Weights of a small GPT-style language model, trained from scratch on English Wikipedia: RMSNorm before each block.
Each number is 50 + 15 x the weight over its row's rms, rounded and kept within 0 to 99. Layers, rows and columns count from 0. The size before them is the row's rms in percent of the matrix's.

# q: layer 6 attention query, 96x64, rms 0.419, rows 0-10, columns 0-63
# k: layer 6 attention key, 96x64, rms 0.43, rows 0-9, columns 0-63
q0 205:44 37 62 29 54 61 32 44 56 69 18 47 61 45 41 72 31 42 48 36 53 28 44 66 46 61 48 64 76 78 59 47 48 31 37 52 46 52 43 50 60 40 48 66 45 43 25 41 59 77 57 62 78 86 56 61 26 45 74 37 47 78 64 31
k0 083:55 70 51 45 23 64 55 47 81 56 51 56 70 47 61 52 18 29 56 47 46 55 42 71 38 39 88 70 57 41 59 53 33 52 62 58 78 52 55 61 57 46 64 36 90 34 54 49 22 42 42 54 48 67 70 40 48 66 61 56 64 37 24 61
q1 079:42 71 48 49 61 23 44 24 43 46 32 54 35 34 31 39 72 41 41 47 31 39 30 59 64 31 35 41 51 60 30 33 43 73 25 40 52 56 73 66 68 62 33 57 68 60 24 48 57 56 38 67 39 27 46 45 40 52 48 32 26 67 84 48
k1 072:60 50 49 28 29 52 49 46 54 39 50 71 69 52 65 62 32 39 56 40 50 48 63 62 38 53 73 61 44 61 59 75 44 23 46 85 61 52 60 36 40 32 75 27 29 28 66 57 27 53 38 74 71 54 50 41 66 68 66 49 77 51 30 71
q2 081:28 53 33 45 54 68 46 28 65 60 45 37 34 47 40 69 50 39 73 40 50 36 67 30 26 66 40 45 57 40 47 55 26 77 45 51 43 27 58 35 63 62 46 36 44 71 49 54 68 33 44 45 58 33 00 62 58 30 43 69 49 36 70 62
k2 069:81 52 90 40 66 30 69 40 37 62 62 41 69 59 44 35 73 64 52 51 46 62 55 32 35 11 26 38 37 59 53 17 50 21 38 39 55 42 40 39 24 46 40 35 58 42 40 58 53 45 51 62 65 59 65 50 69 57 44 45 57 56 65 44
q3 075:63 36 67 67 44 70 48 59 66 51 57 60 77 38 60 44 26 48 31 38 37 61 31 30 60 62 58 76 54 36 51 41 81 31 81 54 46 45 39 55 45 45 86 49 42 43 54 34 37 75 67 52 65 78 78 49 39 50 62 30 43 64 47 60
k3 063:72 60 33 48 49 47 19 53 29 15 50 44 30 75 57 43 50 42 48 66 48 85 48 56 56 33 59 19 51 80 36 42 40 66 46 25 32 52 33 59 38 63 53 52 42 62 54 42 51 36 69 70 36 24 40 50 44 69 37 70 43 43 39 61
q4 081:49 57 54 66 58 34 49 29 45 52 46 67 77 54 47 39 38 48 14 59 33 39 48 41 76 66 63 99 57 42 48 53 67 21 79 59 77 48 22 61 60 42 75 67 52 53 46 43 44 66 50 51 41 54 61 49 31 40 47 42 40 67 45 41
k4 078:65 74 30 28 40 62 20 49 55 38 43 42 33 50 69 36 49 47 39 48 62 78 53 74 68 41 70 28 45 60 43 74 32 54 39 47 56 66 52 61 29 55 34 53 42 34 55 44 35 52 47 44 21 26 74 29 56 62 57 50 52 15 27 46
q5 092:32 61 43 48 62 70 77 38 50 45 39 57 31 54 36 56 55 41 80 62 60 32 61 68 38 66 49 13 68 34 57 51 42 76 50 54 34 34 40 45 52 57 49 49 46 70 39 52 71 24 14 38 67 50 36 38 58 23 45 84 49 59 59 56
k5 058:23 56 42 82 40 25 84 57 51 54 50 50 57 50 34 42 72 60 47 40 46 30 46 37 36 66 73 55 44 34 68 55 52 56 03 44 56 74 56 20 81 54 41 48 69 77 42 51 50 46 50 57 36 72 56 46 56 49 33 45 61 56 43 52
q6 089:38 46 25 57 47 62 51 28 39 71 58 60 40 64 44 55 74 41 90 51 53 51 47 48 32 43 35 36 48 38 48 35 62 78 17 62 36 45 84 39 41 66 56 31 53 80 64 62 52 64 61 50 63 47 24 32 65 37 46 61 45 24 51 61
k6 077:54 24 75 76 62 57 42 44 58 55 70 43 42 31 40 61 68 47 61 60 55 16 39 62 15 53 43 46 24 48 48 31 39 54 63 36 27 81 70 31 66 51 46 37 63 66 48 54 35 43 31 62 68 52 26 48 43 66 45 58 37 68 60 67
q7 096:39 63 44 56 48 47 40 68 45 47 35 17 29 31 19 72 49 39 32 44 59 41 65 65 39 47 44 34 53 63 33 32 48 51 22 77 47 66 58 49 68 55 55 78 74 53 73 39 77 32 44 48 44 17 36 43 45 37 39 47 43 53 74 44
k7 102:33 81 59 75 62 38 55 61 29 62 29 69 53 31 35 37 48 51 80 32 68 56 35 47 59 46 71 43 34 51 77 69 53 50 44 54 45 60 54 55 82 83 52 39 30 26 62 50 62 67 58 42 38 74 44 34 40 70 45 59 68 58 52 43
q8 110:61 74 82 54 44 47 33 72 73 47 24 35 67 64 55 18 31 32 58 33 53 44 60 28 48 22 40 64 44 40 32 52 74 40 56 49 49 30 65 30 52 35 51 58 41 22 58 40 58 42 77 48 56 76 51 47 46 46 61 30 62 48 63 39
k8 109:63 41 43 43 36 56 39 71 63 37 22 26 38 38 39 51 33 54 48 45 53 84 78 50 50 36 56 51 46 44 25 50 94 43 51 41 53 29 71 60 36 25 76 62 49 31 71 37 62 52 61 64 67 47 75 46 43 46 73 47 65 54 52 43
q9 111:66 26 55 49 39 42 54 36 51 64 38 87 57 55 56 63 39 50 71 80 74 49 35 62 41 76 38 32 54 62 79 67 38 63 17 50 50 48 48 40 52 46 54 25 54 61 75 40 64 48 67 42 23 57 42 17 48 70 49 46 43 54 37 55
k9 131:56 54 34 62 56 37 53 56 53 29 77 56 25 30 40 34 62 63 43 73 44 30 59 34 37 05 17 40 46 64 66 70 31 62 40 38 63 41 49 67 43 41 58 64 67 44 57 46 74 57 68 42 43 45 56 32 56 51 39 47 43 86 60 54
q10 107:58 25 41 35 52 37 40 21 52 69 56 23 59 32 56 21 53 68 46 42 51 61 47 57 67 72 09 67 43 68 57 52 67 82 58 63 32 45 53 51 36 60 76 40 50 28 71 41 45 68 70 47 49 63 30 42 42 39 60 39 60 35 47 53